Weights of a small transformer language model: 2.26M parameters.
Each number is 128 + 32 x the weight over its row's rms, rounded and kept within 0 to 255. Layers, rows and columns count from 0. Numbers have three digits each. The size before them is the row's rms in percent of the matrix's.

# gate: layer 3 MLP gate, 512x128, rms 0.105, rows 9-128, columns 96-127
# up: layer 3 MLP up, 512x128, rms 0.0979, rows 9-128, columns 96-127
# down: layer 3 MLP down (transposed), 512x128, rms 0.0243, rows 9-128, columns 96-127
gate9 127:209154118170166131114141135131157130117104148158081144084168160106152131126162179131130226146149
up9 122:193139191155089217130123121138182137106131118129105146101115178175132121145151121206181091160149
down9 118:106145149117084060156142124129074079135124120152138121132100154134076134144157102044139112109133
gate10 103:058096127138169131179138141050179110088142088158124123185131078170095101154126124148136123122094
up10 098:130152164152117125187157084209186155085106158096096078156203086141162131134106109074189081097126
down10 094:125205180153196103105129179074103147145140124179079124128131087138149125117077141147154132159108
gate11 108:134110095151120131064182078176126135145084150152159107132125172138069132133135064147165181121138
up11 098:165130158089089140089205154150103117116180119143118149131068159119129162140143118091050114167134
down11 103:116135123124131163126070136095126125098105096106102156093155156179155115157094144156109127094121
gate12 083:084137120126099159069058127146118117133112147127155131110155071097184141101106174104171130074123
up12 088:114125121117101138118046166076117087180083147068118131146081132115127144085053165117146128062143
down12 084:088114125163113065151157089162104155093174112155088111117157138121105089188196122079138217078104
gate13 109:096089148095128120188173177179093171120072186056087124076084112165078119133152139105166209108112
up13 102:133114102110127133160139122130128123121134121095118170134051139137158150117120106096100190136114
down13 096:120117198089116129174121123123129160133138129140096090132180162139209116125137130081123079138123
gate14 098:216131146110105164165096134112113101063129114109066162092062125129139171104138129111154127155116
up14 102:117131128082151122151097115088131151152132110128168147070096154176150138099053121090078135084135
down14 104:101143133132168072165136130161098158144153100084152132170101112174117182095076144156069117101171
gate15 070:172131127097076172143129129160116131088119192097135098101123142165129080166109132146177099151173
up15 073:188048100138091118157162184116107140140118181108079121100138171124136128202162121116162077162085
down15 082:127095198222153141144127126096149160144155113112098142158166139148106142111074090139141168100125
gate16 069:079097120135092168132106080187086140125119119105051119108094080180083110146139173077142109105128
up16 083:093136134131154071121155118199148109165104169072114115142196124105131111140108135106069050086124
down16 078:141133178124084187128106059119080098138137156191146176166034116129096131148136134125128112122105
gate17 116:087150110161156078094067120085168116160113124121128111125122156138152077093113155095106182133113
up17 105:110099121133126067111107130104126114136164179138139105091098100128139170148145170139129156139146
down17 107:098051135168090139134124112213150130150112116051058083130137117149121120153179096089055171148110
gate18 110:146154099149151186149129093075114073172121134103145085138136201132161119129132122193134110158131
up18 108:139160135125105147122120125125147083162090041108119108142102180108152115112145161105106122114123
down18 125:142198198170084128132140158126093179119168189193146127108127106149094166132131086133158159102142
gate19 133:150192139134097166090113159050121095097114091152113147119122156128121124094072159114100097139162
up19 119:087110117122123104115139103036086115102145118084120115125198098137154159179098122138174120128132
down19 109:162124171167126165126164169101163092106121125128113114090170123137134080121107150172129126114182
gate20 095:092179173150128202117128137103161112088144109166095073152099179093197119110080122175147122096082
up20 098:117118174136136205148071151088086088164130122137122101113104069131141121128099140116159179155137
down20 094:122189135090135086161152172152138057064158145135116075109127112133170164190086130174105134088162
gate21 114:082129147114126160144196203116144071135135136115176142130123147163136156210195139134141149180113
up21 119:086100121088142197120131115160073182172131110156183155135077123129139164110076120118159086091120
down21 117:155138140116124142152087163186149163107210137144158126160134091119097184074096128058161128140115
gate22 065:158133177135087100142111122161132160133093103131152107092136118101179163150154155148138143129111
up22 062:216094181061115159136102126174066150133160072112140120131106156102100090123082115085142093149121
down22 070:061139162217152121109155121112198109115028188129150133091149097187149122132166076166124118126152
gate23 021:133060076112163138075127084108041154151187133108132111127150123107150137198117150191135146136069
up23 023:106101087118141139067151086174104194167153135144110063138187112182136126162135146180124135140107
down23 024:114129091121181075141148111136131115132144131173214135125107096147135110112121108159207133141155
gate24 113:107130103112216122108163154102123130109150182134179144206105079071179201104170137134155128090125
up24 111:152132151126125103142136139136136163125124204140095174116138174170153143076092099130111093180120
down24 111:171110038126104157124148084152185135117095115127134124119146174135142123113131168176100178146093
gate25 095:169138112130134122090117095106114124043164100087089116119102110154140109149158136160104138138144
up25 092:114128120143104106153104108126162182118107164115112130125127114111197148129160144163056130121143
down25 100:154123124141100107142101108116145196143178170149120172094150140100169128131121152153083159133084
gate26 113:096107072117115155155180195091085112157152145156166116199132111154173127144113161119192095157157
up26 111:121104180108143079120120165117152126126152095124149131093136184111068137067124152126152183129116
down26 103:164179122146164132141134113124120126138144123174204166111108133159171110153142154091161076140131
gate27 117:163162165151178158125086100165136104163082129115131088109144111082116167158119127150121090154144
up27 129:071135148163119072109093125123202155166105118173118103156141081121155178114133118126120145171176
down27 118:148074174135208119122116130158113209131163120162124195118147129126064116201137135140149138048142
gate28 088:076179063124128100146093196125139090189101074158126140090106151065121142135153086092089089129113
up28 090:135144043157087104143096160158173125183124089151168147114120120129187167124164089116088112150204
down28 095:124147216103117098119151129131144102106114142071106009123138175141118060117102131176226070119123
gate29 086:174141144143172210072089203157105114143153151121117120135188142185097107067101103116116127114126
up29 069:115123183106129106117162090079124142141108124093132160110137077068121153113188148192136164130116
down29 090:151198159096211170093127201120102123106101097101103109147192127169116143073110094093200178136124
gate30 090:080117138085129082137025058088060165172135092120180114124152118078091092088122081140131121091171
up30 092:162160127172107135138114122169158147128157109125076153070207125204093124094074158174168170113123
down30 099:184090113111131119178122131082118114095156095178130135071159095150111123143114079086139126188203
gate31 090:064131147105151159160011204147165145164129148171126089095095175110109116144163143110112063073119
up31 096:187203133193164079125117113150129123093054155070128163105088071098163160160124184108128108141156
down31 096:105140128172157075135120131156154156156168175123093165172143128118116091105140057157197184131117
gate32 098:160139118119156134127042111194127095130097164118090123112161165155144099132167094144162167088090
up32 104:088081131090093087085165116084129143147148082178082136102158152080163131186117121181092156070097
down32 097:191150157174125122135088068107095066111112082104139131105107138125122112150144117110199127146145
gate33 090:077176162138166107179047166108130094127101131150168116127134170119154094151135128126118112118144
up33 100:099109098123108202074172137138146168103098139125108177129133102117080155168191126105130144134179
down33 097:135147134124146099171183121122169103143176130096106162126042147097071140093103085147107155099056
gate34 120:104147091077160192179131137136132122080143075144203197102182149146144103106120073152099119102124
up34 101:106134169129105220099108114168138135170108119162127119149170166138132157073177126085108099088178
down34 105:103104160154102080125089168119134117177148175059056126107093138160039170160105109149117123142126
gate35 114:137155082116118070148124117123162102151091094162119070160102094083125083113126174106137166114121
up35 100:154171144151175148086139116130051092080157156123141134083098140118114165134135139126156148135132
down35 113:158143128142184124097099110116146155155090074145144098101169101127130147150078117108160163134164
gate36 106:104151095153105131148096116171168111132208184139161064149189148097108103152205125140129169101089
up36 109:117155117158109129130099164173114097173159136121103109138135113112121150130161093204197168154121
down36 101:115104176064220107078161149094134092140139092147119150146123099158161189147055169075120126069140
gate37 098:172146091050076154158078149098117129153112152150136159124117127126112081063105133099115130117119
up37 101:130101102143136092122128174131148131163083144161082084159149131143139153170110139143075087174075
down37 095:104162176180102099116060071115170150072087182077089092131142173140135133159124118098110125163162
gate38 008:122153120130105184088082097117103150163121148054082153135164122102134125149124126102083164177179
up38 009:113130161042102156150186175201060110171154128146121152185186110150092158094124125141119126150118
down38 008:108178122118111139109158113170109151169117126119133116137179161112034086103162134154067137170178
gate39 110:120154152172169104096085103157150120167081072109137054155149155104126066164179119175078091139180
up39 115:091171167161082093162095179112066133106147089137177202099127137197130161162134141111115151128118
down39 114:085092067105172109089141091131216115154122141076090112154191136151177104147172119164124148071221
gate40 108:144152100149178125128103093150153126141108162136202140161162160142106137101127108095146074126155
up40 120:173089131175146165070140122161094139113124146147119080127128107069142099159113155102126071057132
down40 112:148113141130115146141078121080135107084126135128164102099122101104147111111142167191158123126109
gate41 108:131165156087163079183168176142144081133078089126091126144110136106116132132140142153136093173089
up41 105:126124096095104110079117108133115083152173086104117086141171188116155085131111083102087116128123
down41 106:159144132118122137130122164125103102074159115157041037135168110137137150156090117184088120073133
gate42 104:163114103102139077122135155075103117075114131103153150145116121107108143129158197177137074145123
up42 089:129170114129113098107124155105132106065171131091069149129212086154153113145099166129069115110146
down42 101:127147183151082138137141059206105138125094081125171051140122134070120166137062154159116152085176
gate43 117:143096156122152169167100124184216183141102074143125175142137140113143108140159181088082141174150
up43 114:159149139094128086181128138171143184060115169091172123142136151149076115129131143086163174169101
down43 105:146091186130091105116127112111185073133117115090105087162123153104127189123107094189121105096145
gate44 105:106131200113118080092138105118175117154141105098146095186086156149124128034096128152164193125168
up44 104:122137097078111153151080100175137116137138086176146122113141118100121144168116137171183146152126
down44 105:170124140077111061088130094171147107136138137124058036144118160132137136129103154182172159091163
gate45 094:131167073057188144137121156112134073102128117128088167187091130118125112150137100162131113170105
up45 105:111138099088105120170061151126103143072108145090135091105129091113121112156168131148154115131164
down45 098:114141132149183144094143129124106134153164056126170191135144176179136100076144134115167165162091
gate46 114:093150150111088182159196158126095113143090127091096196142132154109142142116137150201141166187117
up46 116:089145118143137181174130111138112139081098210099112171138175140137124156124096137062092088070169
down46 115:085082122156175174149152122169106107156185126095109170138127085175159159136089137128084115069115
gate47 076:173136109104156126128076125083086110111129080101074112157193126170128078106107155121099138151140
up47 073:104057137117126136124145155111115097116136170097149167162102192110171152147066091131158133135141
down47 091:122105091096173154092095122115099090114131175121113211167134184085173135124121137155228145149138
gate48 107:174154134133140151191138131126161115190125115125082106158110154164140118173137129051155172183162
up48 102:145114085162169109117127139142127143128166107104101126208140098177111126150157132131114167143083
down48 110:091107118129162168134145078082157113142137133151148142113110094144175083149171159089109148093094
gate49 012:161102063086069077121122206136157158109172118110157109108194111144141143146072118085109133094137
up49 012:138180122102112114072086088187126113113161140116088065081171134145116120064129092062105063148121
down49 012:188146097134174075107121151154121122062122160160150087140094128158136132124116139109110128137158
gate50 083:173104137119177176173098150169198127113134151166143103161050121126144180098168073136134143112094
up50 090:122110146090189083106167127076178125083108093159157106097063197163073147111116098103107137168119
down50 088:201191172171095131156120171143132167125100187070107134145154148104158063114185099144146088110136
gate51 020:109087105094095134084097155082167142127160106152154126079108148185128128119093146149111161126166
up51 022:167067114195154104142138094168184120083089133125180147112122178193070134110130152169114114120090
down51 023:106142138159083104132090116139093098153128176113147110118144056163169078164100156132115128134147
gate52 106:148123102136088134143105158160116124083118146168150143127156174113087147181126086099153105159137
up52 119:128133144151182156077122166073142085119108114112139115098163126127151109074103168183144149105123
down52 110:129207112132128121149054104113107146092097166120169153137121123161125133156090120111113102150126
gate53 112:217075150082150142153136122095121134158140158131078167113127129104113099131138134138128209136157
up53 105:080113124139169106156156184119117145090148127071157154157139179063147171103105096156126113134156
down53 120:110119109135125154149201101067113122135131085131137143110124200129078118111143106040119191128098
gate54 098:118173140100100110141176119106132148166103134105101132061100127154098167106163147090092141096094
up54 108:126106085143114177097115115127163146120169193125127080120130072082090114132104097138082122134169
down54 105:101099133146140173121130142116079086122157122043134065123061149142150116141111078161110124107134
gate55 123:149161059078161165113125131184189152127099114112135110135122107105166073147142098189147137163187
up55 128:114134195108093109123066155108103201168157116142125119123149067110116110126136115115054159142153
down55 123:100037137111060118155119135127141169147067104116145140170090129111108168160104120141071149090150
gate56 119:169162085079190112097171156071117087091108146144068175146089158136078077138109114116159151119166
up56 131:085118122212157148095157126168120160114129107131127130112133127181118105206078189112119102151141
down56 121:121138098048135146135197137110176135122159109135096104072131099098189096078113112144110077145113
gate57 085:129181117097101109088115109148126157176157123139130056110065126120083150127193080079090128123134
up57 089:147082137168112121144147160133178120055130099111192136158120137141118123115135193138149112160117
down57 091:176144124116149103085092117103082113173130080061077109104133124109101082158088107105086196149103
gate58 102:170127078107137050121183153163105116142109109076082146194184104141119128079061148098132156112130
up58 109:148172124085137122141138158119104064144162166134206130119144125150062142131150178109182055146136
down58 107:163114110139110098163123160154134110149195105087124122111113120127119163090143174067176131150134
gate59 115:108099139136132104128098133100158090112086075100127115141076119125103170112084087136105159128108
up59 108:113151143060143108192152126108157121103126131196117100126112095154122112079058101101133165107142
down59 109:143120133127080113118113098110096100139126124143153172112126119169127129149148154180089173156104
gate60 104:142146130138158115112101134152150158184064125132156133154147136136129111124136137120146090174120
up60 106:129130129103127114132179135152158120157177133156127071159140158164138160066145081069095175202172
down60 100:147108123138182133137109118126134172094115151132124134103136119097173129195078167111147093123118
gate61 071:114174091167137090147104135087164120066099111131126126141094134225106126065129149062131133151109
up61 077:202125119101168110146098088096131108131149107191144085135131133123192129165082165116120149099180
down61 081:137084115136161133195125142157124160122122149096136127168143101150125111136142165107173156115129
gate62 101:062167072125138170184109117113143127082126102185130117179110140120111088155166187133168145152147
up62 094:115134118142075157159087108120084125164103134167116094205145126108141157164141087134160113060141
down62 100:149051089105153163087119122117110151125129140106054153106151116085142143153115099143088150174094
gate63 116:126173188096128181093100123137154171088123113204131142109120161122132099177164128133162137131153
up63 104:090154129183099077119126126118041098207079134096145159186129131133052142130130181129164121120107
down63 104:149158183153165115101166096131064142126101109207132168095161208142147115135137151132139136139038
gate64 098:119086112098156119094174112131129107161104142165164120156140064153147087101074219120159136104109
up64 095:112162159152150157125098105034142141156149122216162154169117148132114120063208136123141152114121
down64 103:141166088136174095094093131060109108123080176121128105123191098134179068114126142076162155129141
gate65 084:122129113149117132139133172145126084142150163149205124126081104134084102118096064188082159142104
up65 090:169169182095106120154086133129148173104101097128093151159185116128148181161169117134176115138165
down65 096:106078211119161138200144154124098146133097103150192170139119124146084141118129165128130154103154
gate66 094:172171074108157087132150118115157140144150070077125154181103128104102117085062125129122091158146
up66 116:176147074112123080135111175136093108130182144125107196134030121111119122140106062112165113106133
down66 109:192133000101140143135105096174117095113209089126159155085090104177134164123126116111162092063098
gate67 072:144112109133083119080170074108175130113147091116194086178107145113128155083128155092084144109154
up67 077:161116154083098131131156139069164137202128147138108102172100123123076153095193167143158153083135
down67 082:088140084174149087161115081112166071098130138123148164086076161086128083137178086136090090085163
gate68 081:096183095219097109160145118036146055118067149134097136107079109181086122203157104175095152152107
up68 080:096159186127104115145115193085165125076105133088163167141128155118153146202161059105161172155080
down68 086:169163134106147133161144112156087147180147096081093140133114147126143179105131112092147072075119
gate69 088:091075128167179166074138105129159123147086130158145130135094111099145114134126092148120137111143
up69 090:138154106129136157129146054158153189128137121161176128142108114052159147113161142168124154132188
down69 091:148185129115104136111102188077102107109086152187117109092093154155069073111131125121096107150140
gate70 109:148083111098119150108111199139096133117112105074153128114183136153159132130104084144100145163125
up70 111:157113146129187134100140087189140082072133145130137140163074139077120152151108101118117150063161
down70 110:154128087150088156189148067121133113140090115105169155115124135133152148159181155095143132128098
gate71 106:112142129124108145140107163110073084108102122143138097122128113110052130120151100134145200083164
up71 103:177075193091141106108169131082169100188143179130112183130107122147127147126078119116111166141122
down71 104:120083122113120145153124137123154106117149150123120213094124113143166117107113117153150160152100
gate72 105:174101097129133163064109132082166115157067093096094128121120108143090111165169159074160177124164
up72 105:157098215110169185160088062081098156129153126114150105153097134100170151098151157142109131103078
down72 103:121185133103115089102077184114166118159148049102126138141160110130158143097095140140146074114128
gate73 110:185129142142164097144180102178096141174099113126160126113124112134079123083101113128117085078123
up73 108:089136125180095139138140128084138103114105203105124142101098173092063114143114068089161091120141
down73 112:135091119153163092144180153145104088154083152146206126026170098134156101098102152203121132105139
gate74 101:166108100133084132131134172107095131149132166114136121138116076124157114096148127125117113076110
up74 114:129160067103080151107143142132116126126156158122109207152164110093126135120147096057168102170181
down74 106:105139121151141126180129155145119117143107177100176070066111109159171163137136140175123140145093
gate75 097:163070168122175151138096080132161114097091135120161125112076168158104212127127097152145183144143
up75 104:114141111124109130110133112186131169178106142082110169123120115130077109198111078152160063159054
down75 099:121116134201179132093133114087058138101127112128133153144145164155153152096152145142105120120135
gate76 115:133170206105132162148127096132128163125113190105091174157080209090160173148149109100108157171150
up76 114:122120136105095128121174148117073104118115175121137156129130080145115134084066139114152139106080
down76 114:174101127152233151119089161142135111150125095126139115093086139108108152131128136107105114107117
gate77 124:185111114083138126137120074098108070150120087113153113070159105145144101156123090111128122145130
up77 144:146119145071081137112090117134181137120163115167106118164173117139166165114144113101075114154132
down77 129:126116092112127134158116130109151129090118055154131147094124141136083134144174161185086090119143
gate78 086:101196096145138164117132172130127139149150106138147135120077122125099083125101077151127137137084
up78 090:087087124118107116153176049150144082156112136191152131199161143152204173099114179132123226106133
down78 095:133141140127129141107070112093075085144092106155053166116088157100104109126056144174134148169121
gate79 070:113113196114125190074072098140105152156110123110137088136150108094183082081113095168124113136173
up79 072:132152060127075056154152166143104088077168108108126141110111123115095183165153179124152133109088
down79 090:131153109157140197090171117181130152124074161164158162122115131105115139104114157117162178115131
gate80 079:172158095141107157082192140150113148091154173136146141097136143123151033136115154127132165048177
up80 084:110150152089126192099130176082113073131166194135065125126163091104148097127128144149146131116183
down80 088:116101022154112105186147142114107167158101118136181128078025104162136095122140112158158151149148
gate81 097:159058171152134111173161132129078113121094145164092144114101149112206152119118090158145192151107
up81 099:173124092167169135158087149143123162136171139115139143125130113093225130131088143127130116126154
down81 099:097107128140106088167084109181155142128127150142117074133114131179155188148129126170133156140128
gate82 108:162140140164140151168212135150077125141136148127099148159102087176183110118112116166155090125065
up82 115:164108138107128133189130109139172098141072096203148160120089089116115155140148149137196164127169
down82 102:144141179163169142121063161104130071095134149153110103153181032172174175126100167107121136197216
gate83 074:159071121137161088084097186075107108141073156150127110134181159122128067151090130149084092121056
up83 069:160093134147106133108023170082144127136070168144123089138167126160137063112104132172067092171079
down83 087:132122139076123060095091150077132165070114144073136139126069116126069130135123136118072073135103
gate84 087:154159148108126122168114148153111108104115131121138180132159120159116128124118188084152155154136
up84 080:149119111180168106114153129075139135197070121120103124126121076138088076090133133211121180087151
down84 094:112199167134072124110176118107149176178121060124126101162110103115121178145132182103177126162170
gate85 116:151122086159095088139098121163138057128093115158101097119094123119085112151155162093147128109132
up85 115:083132226125070145142130161114189135122094131160127083194103129118178091065129166155103140117121
down85 115:108156037165132101137110179155113117116174136078140094132162185099140183146110116076091124117089
gate86 102:117125114132208132130126157155100147170138162108170142150178126134127047126132162158127103095198
up86 115:168169127082124138134166051125094141168097150079124126121124168152101122083143113105092096068068
down86 105:172159061166056066108134210114175199160084157116106160156099144170140055139096136178085210141123
gate87 029:083097127117078111067137163158126160135177161123156140201153140124164079109100106078070103107188
up87 031:136125111136105095135114111217153109117104093129128104145093140145117109045139167140116111138163
down87 034:176128094099149094161119091108185089138100124106107177130128170114134104102125151178145110121142
gate88 098:075172135112083117173105148110061147162155115178113121134149148120175124139102111146188105067040
up88 106:063153086116140129181160177125060070114152195158133134148166122180118077130115164118128123093152
down88 095:122076175107194164135095089100124141124088134137097085148125128137128120137140097138154066080114
gate89 105:147162147116117071156170165142148203094162099125184197156162085186123126132096161140103134129111
up89 106:116128136139186119134129112106084115117111181121143148114179121133191088126158111067138113143136
down89 114:130125201128118123121153097181144110130119140146144078176127157109090106136061114123109094136187
gate90 111:140072138116172148178108139153100141152128101119130122104128123080144178111103109070137161127154
up90 112:120158102127255175121073181136073138085153128053072180123128093061098130124103109154100160104151
down90 109:139121169199150080110049157114130123151155101090155174103124159127069101121171071155142128115135
gate91 015:098132063134075112087147145180090142134161167128070133101177095105109083134070151149165095179194
up91 016:147162121135119106123141176152159097111148132116137093173105153194155133141149108087092157142152
down91 016:072177127153180093123110193110101094143134117075089151141112156102124170193140140129148147168150
gate92 111:146066116103125063137196156104087090079134155144125083130127129125117155153053122110175130094144
up92 104:126150204121142189136108139101109119090100133141133129068110122163112160110092150224151099116041
down92 115:087155085141176144170074104122121151152154135109120090162094167101101155109114094112168066102127
gate93 092:155158160135121191161133089137079051140110131086196100111085087116157125148085103147072173136132
up93 096:141107133185174147138133143122110077103141093148179139141120167122132131160145164100098156113146
down93 088:156120149099067149120126160137083100101116134094176101132156128171144218142126110116068185130116
gate94 101:157136156140082156089159121136087149154143156173143121174128155090164103145101098144116106134106
up94 101:157099158107114151113136106126094131085125087137058127111170117124109142111114105114144104141133
down94 104:101107085122147113150081178180126151064094143134117123143157120099153091135147174095112160096096
gate95 133:153144150168131145119063104144114112158100132143065091147097206110161163094107138128135152186110
up95 124:136113170096078101127126103180164103115120090093124102171092144156133164164095143095148092127090
down95 123:146130086073120089102142157039096130148138097100109129134123164180148121133120148133114166205108
gate96 096:057147106139115147146134086141141151088053127117149157143128129087154107153108104079176094086126
up96 099:084152152128125138175168172155114194218125100140112157131114098116088152145083099123096117181073
down96 099:106150178150178146132119161144085144176095144113107181130083128190125093108162082109072069147087
gate97 121:172194175101139145139124147127117090195115118138074144158094106120084078113151142097156153098161
up97 127:107106159098102168106108127150103149220114095158146109161113107108077123090162112139128124082075
down97 119:151128083173142167090071193148104153126123164101175151175136137133088080154178154158122151134145
gate98 112:165186095087169072091078069133127164106105122153105106073154104131157133146129216113098082126122
up98 104:152127172117129201170126067156086107139101104178148148203074103060108180163112099162135126099129
down98 114:123116124109156132135078116119079145179132167099174102197134174075150109155159096103131127138082
gate99 098:164169073187109096140153187119153127112087154143152123121129120088089150068093115169162136098130
up99 105:151139142114158108128126116101131148082097114131050139106061144141108144066164124166188087115103
down99 107:148104058135193102142139098106159128162114103136135162158120094144079102124141084144131186168117
gate100 066:138132152103157130135156120111162140100128106077097190119084154129114149144159132089107158137162
up100 070:118066118127093105106137117130079076142090144183164121174126134129142143133110142130156143176134
down100 078:112136081098146107137128150158137089155135116088125080158181175116099089107160119073083081133160
gate101 105:156168022097125090170105146116070151088081131123092092123112128168133172177109134118118066200146
up101 104:087111113194109089163101121151175119127145139157149113132170157075113110136111154082158161086086
down101 100:139146087093114134104164142162132144108118145151151159111120100133138165146109142124140096109119
gate102 086:147154110073121158077130126143133091121112092146165197148170173099164112118140143085093116103170
up102 086:146089153200136118144154156081087168156126174090085032114105099137149192105118138107183145146066
down102 092:168143165115159131098144099145159137180124089185072148117123094121176070108151104166162149157136
gate103 099:151082073171158123150103151152142123132104171109149136168103120174120092090169078112123145172178
up103 102:163115106117155106148103102083103125141120172160119116154127180103166127145180099150141123146155
down103 102:133138127164134137138136166126151108116092095154120108098178116146143207102110120099145128115075
gate104 094:100160106146102089185107175118102064110115164135097100180126147134156083166175178123128123064127
up104 106:141129130101153090128117127148150117144059116171128147168108100161098122088144146168105104144107
down104 099:159136173086178152095144139121169192110159155070140117170110134063103174128132054101135156147117
gate105 030:092102174212122119095137107129230131071129130147200128096113083159131137156131173116114091074161
up105 031:118100080136108168102121135193149125120152053147116084190107119123138151139113116172173187105132
down105 033:112158152107158159113137121140089111151129212141081093127108107112166144144130116106132136169112
gate106 112:180178076139078186174147108109134094109129133113179170127165088171122153136091181123122173172123
up106 108:087180159116130110061152174092044157155131131119100152102141094101155150141137052140166169104201
down106 102:216156102154121148139167084136098156135135111130183151118145153161101109124148120137152157063152
gate107 094:156158223121137148149051118134134117125147115167123158094065159146166104126101142101163103113120
up107 092:182177169174157129168142127148125175134139055132177122148165111139166132128161090117160094147098
down107 098:103089131133152151129149186089108140165146131090105165131098150181162165179083096142103191136135
gate108 105:163137129171055142152134079066069149132132132074155184074107151107134153112084105170204113194138
up108 105:090099107103139161067079156138152117154124105176161154148121137105103071164138150114120149086112
down108 103:161120129168111137167104119183124160118123133111168195105164154092181177085082143123184071148079
gate109 105:141164065156161162124080167081104083111152118054101125155161124164111088165133108120145151137112
up109 104:177136078157153118128177158117129113152124133123110132123167187142131123167101087159155125076175
down109 104:142069162133102100124135105119136116073163175165126135169071147079158119098114083114112115199106
gate110 015:113137142104133051138109085160131139068121155157121126167151115096134112109103172135109148112122
up110 015:167095156160110161138186138152135151169099127068092094105118123162133160109174088112136073166149
down110 017:111115104133103176139102127113104110159143120099105115159064133137115181147158115150074165106138
gate111 095:155065068126146137138108159143138110116142172157135114104162150129157063094139117167187118142090
up111 098:140172097132156163143143115148173156081133141121139100141173132151106087100147131155178117077196
down111 094:123083109093141122111136086125162140136209072093124125116127115185134078140165106137148151154133
gate112 118:132141160172085142102111105123143128115143086149106068205155113123171087087124165086148199078127
up112 119:060069124139180085085186148155133117183116133137159143136169164121100069071141098156118115070153
down112 113:080127061137124168108102118147159114132148102137073119120128135104126163196122115081130082165128
gate113 122:146090179099204174048175115154142172118079121078127141148126145144096093111134094105102125136121
up113 112:132120132091145158183126061122094132157124096128106134113101128143115137139082090149156129132207
down113 115:159157071137112117135131096110114069069143082150170155135170131098109109146101146070147108095111
gate114 024:083094120126129055176195051170128082183136136125144141109154157167134127125112115138093102121051
up114 026:144171136116150169102087168106191163063131123142094113130106096102110125126103135117110156159186
down114 026:100161092133118199110183148190140089167092155115149214116187114123146204125182128151092129130162
gate115 082:115165140093146115153084115134114143121119114164138123139169112178146147150147152109156120196105
up115 077:115151141139092158123097136130075084116149117158077089164104136143147151129125166077168129120081
down115 089:180127045141131106145184129136110124145144105059147080126138116087130093069130109112089098141153
gate116 007:083117157151172110134091097117058096179173156110135086160104136092155127145147144096165136137093
up116 007:120075112126108143155110117153197094144149112132108157115154132125154128065201108186161105125121
down116 007:123158100140102186101090182119148073130121072112123139130103158101106139062223085073167097126134
gate117 099:118079165147182102104103151123077136146139133149075099160170078097116089118138135084118146134135
up117 107:148088177141142174080125110096114132104154132075146104087155174154158169109167124182109174138106
down117 111:156112118103087091106171068080107172107124130162148128079125158166124131125223084108068148190141
gate118 115:158114164098079139116098126124078172154133093123135156126151121119144165133117135126191075182152
up118 109:126112147147143091081157228167078108144128128111123119187099099176153150123122118156096125100103
down118 112:062126092080110143118122085071188115071145072142098167184182123109125150173192062139172122182113
gate119 029:116144131172080051163150106092105118155129120126167103097121074067097068074130134117117109121064
up119 030:092151143153085142146101156164070107034146161108148148137133140131113119197123120174101119162159
down119 031:142140134143114174088117100155145091117121113130108117138122109147112128162171131127129151115193
gate120 101:109142123118099106149136121115130128098172172133090109115133172122081131194099143148100064157122
up120 100:068146109126099088126153105154128097083154177126110095099146127114171148142149066119087079141146
down120 104:077155138142133154101199131170163127125141151144202095122102112102078163066167081114114113096152
gate121 113:135141098148118095119138120104137118130152066092131124179139071129148122113078117154126124199127
up121 123:137152100185132106111178071179122144135117129126112106084115159115134153160126130145122154122100
down121 118:135190182128150113117136191116157127149195126135150177120095102165139111179176145139147161183138
gate122 102:138074141106146113145070134120093138108099069132157113105195135161188097088135168129114164138138
up122 106:091156148144120190148128106127138115062123066139163139153096077097143091144120138101143135089157
down122 109:121081146096130131060176139106108114113179140120150136091162046161127165139124107163091091073142
gate123 099:100082105171181171091194110131140158105135130094114135102103169178091132124118073157123156102125
up123 107:124162130154130131114156129092077165139091137147135125110065143144106159124195190127125101081151
down123 102:125064121132115147149146121148182182069215154110092118185113180125100155126066092071149198176111
gate124 114:150214122097132110128117114126141139135092152138137136103138183106127103106164143160128108100141
up124 116:110188097135120051096146147155137110163116136093134117111165113105124106135084098105183104148152
down124 110:157103109139121146153107120112117168116145129171168102108124147092087096093089084106103123085084
gate125 089:085152072136164137137138151166159107126121125160173123130130138138199185129084088083097152089148
up125 086:174138145164149115137118190100178115112153123089102118115153109108176128145136069109097147119179
down125 092:177159190150166138117070072107128145107134153061187112164163138142091153120144139195091105151173
gate126 082:149136133090097166106081086152114170169092133156157136172151078037127048106100125177146166137116
up126 083:119102061117086173141171117126163108220164162168110070116151157101152095131081132150136127116115
down126 088:165128190082122092130105159138139152093133163111142142087114112091166191172121189152084103126110
gate127 104:141112085059160107075121115114050130104119106084135132166139133126121109122161142088183128144111
up127 107:071137133146142163127157100112105131074128130142183161136163121124121097169096115102130164169116
down127 112:124110119087101095118123117160128146112106200081091137152136145152117119150125106182157176087118
gate128 104:117151065167183135110183126177188090078134110105079101168167196114115187126137121150131181167103
up128 107:139173071125109133103121098102165153129105087083131128157141121099178121112149103069128128149155
down128 105:129109100144070104177085132139116136124105103123109141095090106139133067151078113091080179127096